Part of a small language model's weights: width 384.
Each number is 128 + 24 x the weight over the matrix's rms, rounded and kept within 0 to 255. Layers, rows and columns count from 0.

# layer 3 attention output (transposed), 384x384, rms 0.0953, rows 121-127, columns 96-191
[[156 102 127 104 121  93 146 118 108 114 158 141 124 121 114 103 102 164 133 112 125 107 135 109 155 176 151 133 130 104 108 150 174 131 149 107 132 135 136 107 146 121 169 150 165 145 149 117 109 118 150 118  93 126 121 124 122 130 155 118 144 127 135 151 127  99 158 183 131 168 120 141 121 121  98 125  79 130 119  90  78 128 130 131 110 128 114 127 105 127 108  91 203 127 102 122]
 [160 135 134  87 163 131 154 125 103 144 163 100 145 107 158 142 110 136 133 123 115 142 109 132 171  95 102 119 141 116 129 181 117  76 172 118 122 135 122 104 122 178 122 128 100 104 119 142 167 139 120 137  86 133  85 102 131 118 102 117 181  97 178  83 118 149 154 114 132 156 131 140 137 135  70 131 103 147 120 149 126 150 125 132  99 137 133 153 135 133 134 130 127 135  94 116]
 [ 90 144 103 124 100  64 110 123 127 121 160 134 132 115 136 150 121 165 111 137 126 111 158  93 111 151 124 157 135 131 127 149 125 146 112 146 161 136  99 109 149 151 136 157 139 114 145 142 108 120  93 131 144 131 111 161 100 125 102 151 140 101 127 146 137  80 134 142 153 116 169 110 137 106 109 143 137 134 128  86  93 148 131 142 201 112 102 143 105 118 137 117 121 122  77 133]
 [100 118 108 117 117 141 110 152 138 127 120 115 105 137 118 126 117  70 153 143 149 134 161 137 136 126 114 138 158  98 109 125 150 144 130  91 105 148 133 124  97 147 145 102 131 144 109 148 138 116 111 116  89 170 137 124 101 151  88 134 126 174 154 110  90 135 152 109 121 130 151 104 140 172 122 139 115 145  89 130 115 113  92 138 146  97 105 167 118 119 158  82 133 118  80 132]
 [117 142 140 158 160 143 144 120  99 133 155 162 120 112  79 151 146 128 137 141 144 140 155 146  83 130 151 117 149 151 132 121 145 136 117 117 117 105 107 160 134 134 111 124 139 121 130 154 114 133 130 109 136 110 143 107 150 124 108 134 161 118 137 134 143 137 123 137  97 144 127 160 107 163 130 103 145 115 100 107 113 138 115 128 162 117 142 118 145 128 116 134 140  92 160 108]
 [133 131 132  67 108 133 144 105 136 158 107 121 112 138 159 108 131 111 103 146 146 152 147 108 189 104 164 112 162 163 125 132 138  93 114 117 147 161 121 139 172 132 193 119 122 175 157 123 128 112 141 104 124 104 192 127 130 154 125 156 154 126 121 111 172 104 129 150 123 100 140  97 123 157 153 138 171 142 129 124 140 108 117 109 127 149 121 131  97 123  96 128 105 142 136 102]
 [137 153 165 100 127 131  70 133 142 140 132 143 110 106 117 127 148  90  98 106 140 169  98  96 173 132 172 102 106 145 127  93 110 164 107 103 149 120 117 114  97 151 127 109  91 157 152 146 121 124 113 102 148 156 110 127 101 145 136 129 105 129 123 142  98 142 130 142 133 139 134 112 109 157 135 110 129 125 136 103 132 137 115 136 123 147 129 129 184 165 128 148 130 111 151  98]]
# layer 3 attention value, 384x384, rms 0.1, rows 122-127, columns 96-191
[[163 122 108 118 137 157 162 122 102 148 130 135 136 144 143 135 121 127 150 109 125 156 110 116 147 149 108 112 121 114 108 116 123 139 130 166 146 127 128 155 136 118 113  89 162 114 108 168 142 141 104 121 157 161 176  82 139 145  83 123 143 168 117 145 147 169 116 126 178 132 125  84 111  97 153 109 101 111 111  99 128 142 153 124  80 138 137 132 143 164 153 149 147 116 133 118]
 [120  91 133 148 139 124 118 120 131 141 167 144 121 151 132 112  88 151  88 144 112 139 197 140 125 183 107 135 133 150 147 159 128 122 134 149 129 118 121 136 118 137 145 138 119 131 142 143 121 126 133 142 106 127 189 105 136 122 117 170 123 109 135 135  91 182 101 126 141 134 142 156 129 129 116 135  86 153 140 143 116 124 153 164 159  66 111 110 125 157 100 122  65 155  83 108]
 [135 116 192 137 143 167  78 136 106 127 130 114 104 116 127 149 141 119 147  87 120 141 116 132 117 105 129 157 158  92  89  98 149 197 134 149 113 155 109 138 124 117 164 128 172 107 133 179 118 140 132 112 127 135  87 170 124 126 155 147 135 193 130 133 118  49 136 128 141 145 119 158 121 131 133 131 114 106 112 132 121 110 153 135 122 114 121 114 152  95 117 142 117 126 125 123]
 [161  97 128  91 151 111 152  92 102 129 155 118 113 123 109 111 145 138 133 133 141 112 142 108 143 132 166 102 128 142 103 130 111 140  82 147 130 134 158 119 117 142 100 116 147 101 195  89  70 133  88  88 122 105  82  96 142  89 167 129 140 135 139 125 125  98 157 136 137 150 144 135  57 121 128 185 142 129 123 185 139 129 103 121  97 132 177 148 122 101  95 141 108 113 133 128]
 [103 145  98 164 122 127 149 161 114 132  78 160 141 134 109 139  90 137 137 117 123 118 111 162 152 133  99 143 101 126 162  99  97 121  86 147  89  99  85 133 152 156 126 151 138 136 156  91 121 142 153 155 123 136 109 114 115 137  90 114 120 125 126 158  84 136 132 131 129 114 117 126 121 138 127  77 116 126 160 109 152 107 143 118 155  66 146 140  93  82  66  86 135 104 135 105]
 [106 134 108 162 159 124 168  90 159  99  85 120 129 111 140 137 144 125 161 153 106 100 106 100 132 124 142 156 150  92 114 120 135 139 133  94 138 112 121 148 106 160 117 112 110 125  34 146 134 112 110 112 122 104 136 105 149 126 175  94 117 102 137 125 124 117 146 146 108 139 136 156 101 121 127  89 136 107 131 101  97 136 110 137 116 171 147 100 138 129  84 117 124  96 113 195]]
# layer 3 attention query, 384x384, rms 0.101, rows 128-137, columns 96-191
[[126 123 132 127 135 120 123 127 130 141 118 116 127 133 134 132 125 133 119 123 131 140 133 117 127 121 115 124 133 120 132 140 123 127 123 127 121 137 122 132 126 129 131 136 124 124 125 130 121 135 135 125 119 120 122 119 124 131 138 129 133 133 108 138 128 123 129 139 118 133 122 122 130 129 133 128 134 126 118 117 134 127 134 137 128 132 128 132 123 130 124 117 118 134 124 138]
 [130 149 117 119 132 132 128 133 127 126 125 120 141 122 122 116 140 122 128 115 126 114 130 146 114 126 138 144 137 135 122 140 129 124 124 130 133 115 127 122 127 118 127 129 136 127 127 120 144 138 120 131 129 135 130 126 134 121 113 134 113 128 124 121 122 137 145 121 143 118 140 117 132 115 120 129 117 127 132 136 106 125 109 113 129 129 127 115 123 122 128 135 134 124 120 123]
 [135 119 134 137 128 126 126 115 128 134 131 131 123 131 125 120 119 122 115 134 134 131 127 115 130 129 123 132 134 127 130 120 134 131 131 122 124 136 125 133 130 124 134 127 128 132 131 131 118 128 135 127 121 124 128 135 118 130 126 131 132 129 121 137 125 131 126 143 121 125 119 127 125 133 133 132 131 129 127 128 126 132 126 139 131 125 128 128 129 134 127 120 123 134 132 126]
 [138 122 139 128 133 114 120 124 119 142 130 121 130 132 130 137 125 129 122 117 134 144 114 111 125 115 115 125 141 122 129 129 121 126 127 128 127 136 127 145 139 123 134 134 130 132 132 125 127 132 118 120 115 131 132 131 131 124 127 126 130 126 126 144 130 125 126 152 107 136 112 113 137 118 123 127 129 126 127 136 141 125 132 148 130 127 131 128 130 131 123 120 119 131 128 147]
 [136 121 137 134 116 141 132 114 122 120 126 133 112 132 136 131 122 143 112 140 123 134 134 106 127 125 116 119 118 119 144 110 129 127 130 125 121 143 134 139 131 129 119 132 119 123 121 126 109 119 136 134 125 117 121 133 121 120 136 119 133 128 152 123 125 109 114 127 116 129 121 139 132 132 135 131 129 135 124 120 121 128 147 144 128 132 130 134 132 134 129 119 124 133 117 131]
 [139 130 126 129 143 121 117 125 126 139 130 126 130 135 135 124 129 123 105 115 137 135 125 119 136 125 119 133 139 121 136 134 116 128 132 117 131 131 122 133 141 127 136 132 130 124 145 124 133 137 137 136 114 130 129 121 129 120 124 129 135 130 119 142 126 134 132 137 111 137 111 122 125 117 129 140 114 131 125 133 134 131 141 144 128 123 143 138 126 128 131 110 120 128 132 142]
 [127 128 127 122 124 134 134 123 126 122 138 132 127 129 123 131 118 133 134 129 120 116 118 136 129 138 143 116 127 138 127 128 126 133 125 131 134 118 140 126 132 133 118 114 127 132 121 120 133 129 125 128 128 135 127 131 134 130 126 126 122 128 127 111 125 132 117 121 138 133 136 151 128 131 133 129 129 125 118 123 135 135 118 117 128 112 124 131 115 128 131 139 137 112 130 136]
 [123 121 120 133 112 143 128 114 129 113 128 133 117 127 133 131 134 136 120 141 122 132 131 132 129 133 128 126 111 135 121 121 128 137 127 133 125 140 137 137 130 143 122 128 127 124 124 130 126 109 132 136 144 119 128 134 114 137 138 123 137 131 122 113 136 112 116 118 133 123 145 153 126 137 134 113 139 129 123 114 135 132 136 119 119 131 127 129 127 130 131 127 136 138 116 125]
 [124 124 126 119 136 117 130 124 140 134 127 112 138 134 131 117 143 120 130 119 133 134 129 140 125 122 148 135 141 136 106 146 117 121 127 123 125 115 112 114 123 107 135 137 126 122 137 126 142 148 124 122 118 128 133 110 132 134 123 140 105 126 108 133 142 142 148 135 137 111 130 108 122 109 114 141 107 126 144 136 114 122 108 124 124 137 124 115 127 119 123 128 142 121 132 127]
 [119 127 122 117 122 121 140 135 140 117 133 131 123 133 130 122 133 123 155 136 116 110 138 152 100 127 145 127 126 147 118 127 131 117 137 123 140 125 135 110 113 120 110 119 116 135 124 126 138 122 118 131 140 139 130 124 136 132 117 123 119 122 124 118 136 143 128 110 149 124 135 134 117 137 125 123 139 121 135 139 117 124 122 103 127 126 123 115 121 120 130 139 124 108 163 128]]
# layer 3 attention key, 384x384, rms 0.103, rows 128-137, columns 96-191
[[129 128 131 125 131 128 135 140 113 124 133 132 123 136 132 130 135 121 146 130 129 136 129 125 129 139 119 133 130 128 137 130 134 132 131 132 130 119 135 133 135 123 118 124 132 132 124 126 131 124 130 141 133 131 124 125 131 125 119 123 129 122 123 124 129 131 140 128 131 132 127 135 128 146 118 132 129 131 123 134 137 127 129 127 128 129 133 127 124 133 136 138 123 125 119 134]
 [125 131 128 133 131 121 119 134 123 130 137 127 127 133 125 110 135 137 117 122 122 140 141 109 126 129 140 117 137 121 142 127 125 137 118 125 122 132 130 126 130 123 133 134 125 127 127 128 124 128 134 128 129 122 131 137 128 142 135 128 131 109 125 133 131 122 125 136 134 134 127 117 120 128 126 120 129 130 139 126 127 115 134 132 132 133 133 129 121 124 122 125 122 136 129 130]
 [134 126 120 132 119 132 130 124 116 124 134 130 134 122 132 135 133 126 133 132 135 123 128 132 131 132 129 135 123 133 128 129 136 128 131 129 138 128 138 132 126 133 130 120 131 132 125 128 124 120 124 123 123 125 118 119 137 117 120 124 129 137 131 125 131 135 132 115 130 121 129 132 125 133 122 121 127 130 123 123 137 140 131 124 122 125 121 123 124 130 144 136 134 122 125 116]
 [126 120 117 123 130 122 125 125 144 130 129 122 127 122 131 120 128 122 133 123 126 137 134 131 113 125 127 128 126 128 121 133 131 122 136 129 127 128 120 121 117 123 136 123 133 125 138 122 138 142 140 131 116 139 128 128 132 120 129 122 131 128 132 131 133 138 124 123 142 132 129 130 141 128 124 117 128 129 131 131 134 138 118 129 119 131 134 127 139 118 121 147 133 132 141 140]
 [131 125 134 118 117 140 132 112 122 126 138 129 129 123 135 133 134 120 133 131 129 125 120 142 114 133 125 138 123 130 137 124 144 127 120 133 137 125 132 126 136 127 110 130 123 138 129 136 118 126 125 132 128 124 116 128 128 123 115 130 132 129 133 123 131 136 136 119 122 128 135 138 138 139 134 125 129 120 124 128 129 131 123 127 120 117 124 121 134 129 136 137 131 113 115 138]
 [122 117 118 122 130 126 128 128 123 124 122 129 121 129 126 118 131 127 137 127 135 124 127 131 109 126 127 119 131 122 127 138 129 122 135 117 126 122 120 126 129 123 133 122 128 119 124 122 143 133 134 127 123 128 133 129 127 124 128 127 135 130 132 129 131 139 139 130 132 127 129 127 125 130 128 124 128 129 136 132 137 135 124 141 130 138 127 124 130 126 123 133 143 133 131 136]
 [127 136 133 130 122 127 129 124 123 131 125 130 134 122 129 133 130 130 109 126 129 126 138 130 135 137 134 126 130 129 135 131 127 128 127 138 127 140 129 137 111 113 131 146 140 129 134 124 116 124 121 127 138 121 136 132 130 133 134 133 118 127 118 125 135 119 122 127 118 121 135 131 125 129 130 119 133 128 125 128 126 124 121 128 131 126 133 133 123 133 115 113 113 133 129 117]
 [138 124 135 130 117 145 132 128 122 129 139 125 126 125 143 142 124 127 128 140 128 111 116 137 124 141 130 136 135 130 130 123 133 145 123 129 127 130 141 126 124 128 105 133 120 128 122 138 110 106 131 127 136 125 108 131 120 124 127 135 143 123 124 137 126 135 135 124  98 129 135 121 126 140 134 131 132 120 125 117 118 123 139 129 123 125 128 123 127 131 137 134 120 115 121 136]
 [117 143 129 130 132 125 118 128 133 135 113 125 140 131 113 112 131 121 105 127 126 139 133 127 129 118 133 125 126 123 139 123 117 121 125 127 117 133 107 124 122 137 145 128 133 125 126 128 138 126 132 117 130 124 144 129 121 133 129 125 113 133 122 131 120 122 120 134 126 129 121 120 128  97 126 123 126 128 132 129 129 123 125 134 139 132 127 138 128 135 105 128 130 139 127 124]
 [125 118 139 138 130 148 127 115 132 131 144 137 133 131 129 134 118 128 119 140 121 123 129 118 121 130 113 134 122 126 118 135 125 132 113 123 134 128 129 137 123 121 139 121 117 130 128 128 119 125 136 116 142 124 125 126 129 126 120 132 136 124 130 123 112 123 108 136 105 125 124 129 118 126 128 130 123 120 118 130 123 132 122 124 127 118 136 133 127 128 137 117 130 131 121 126]]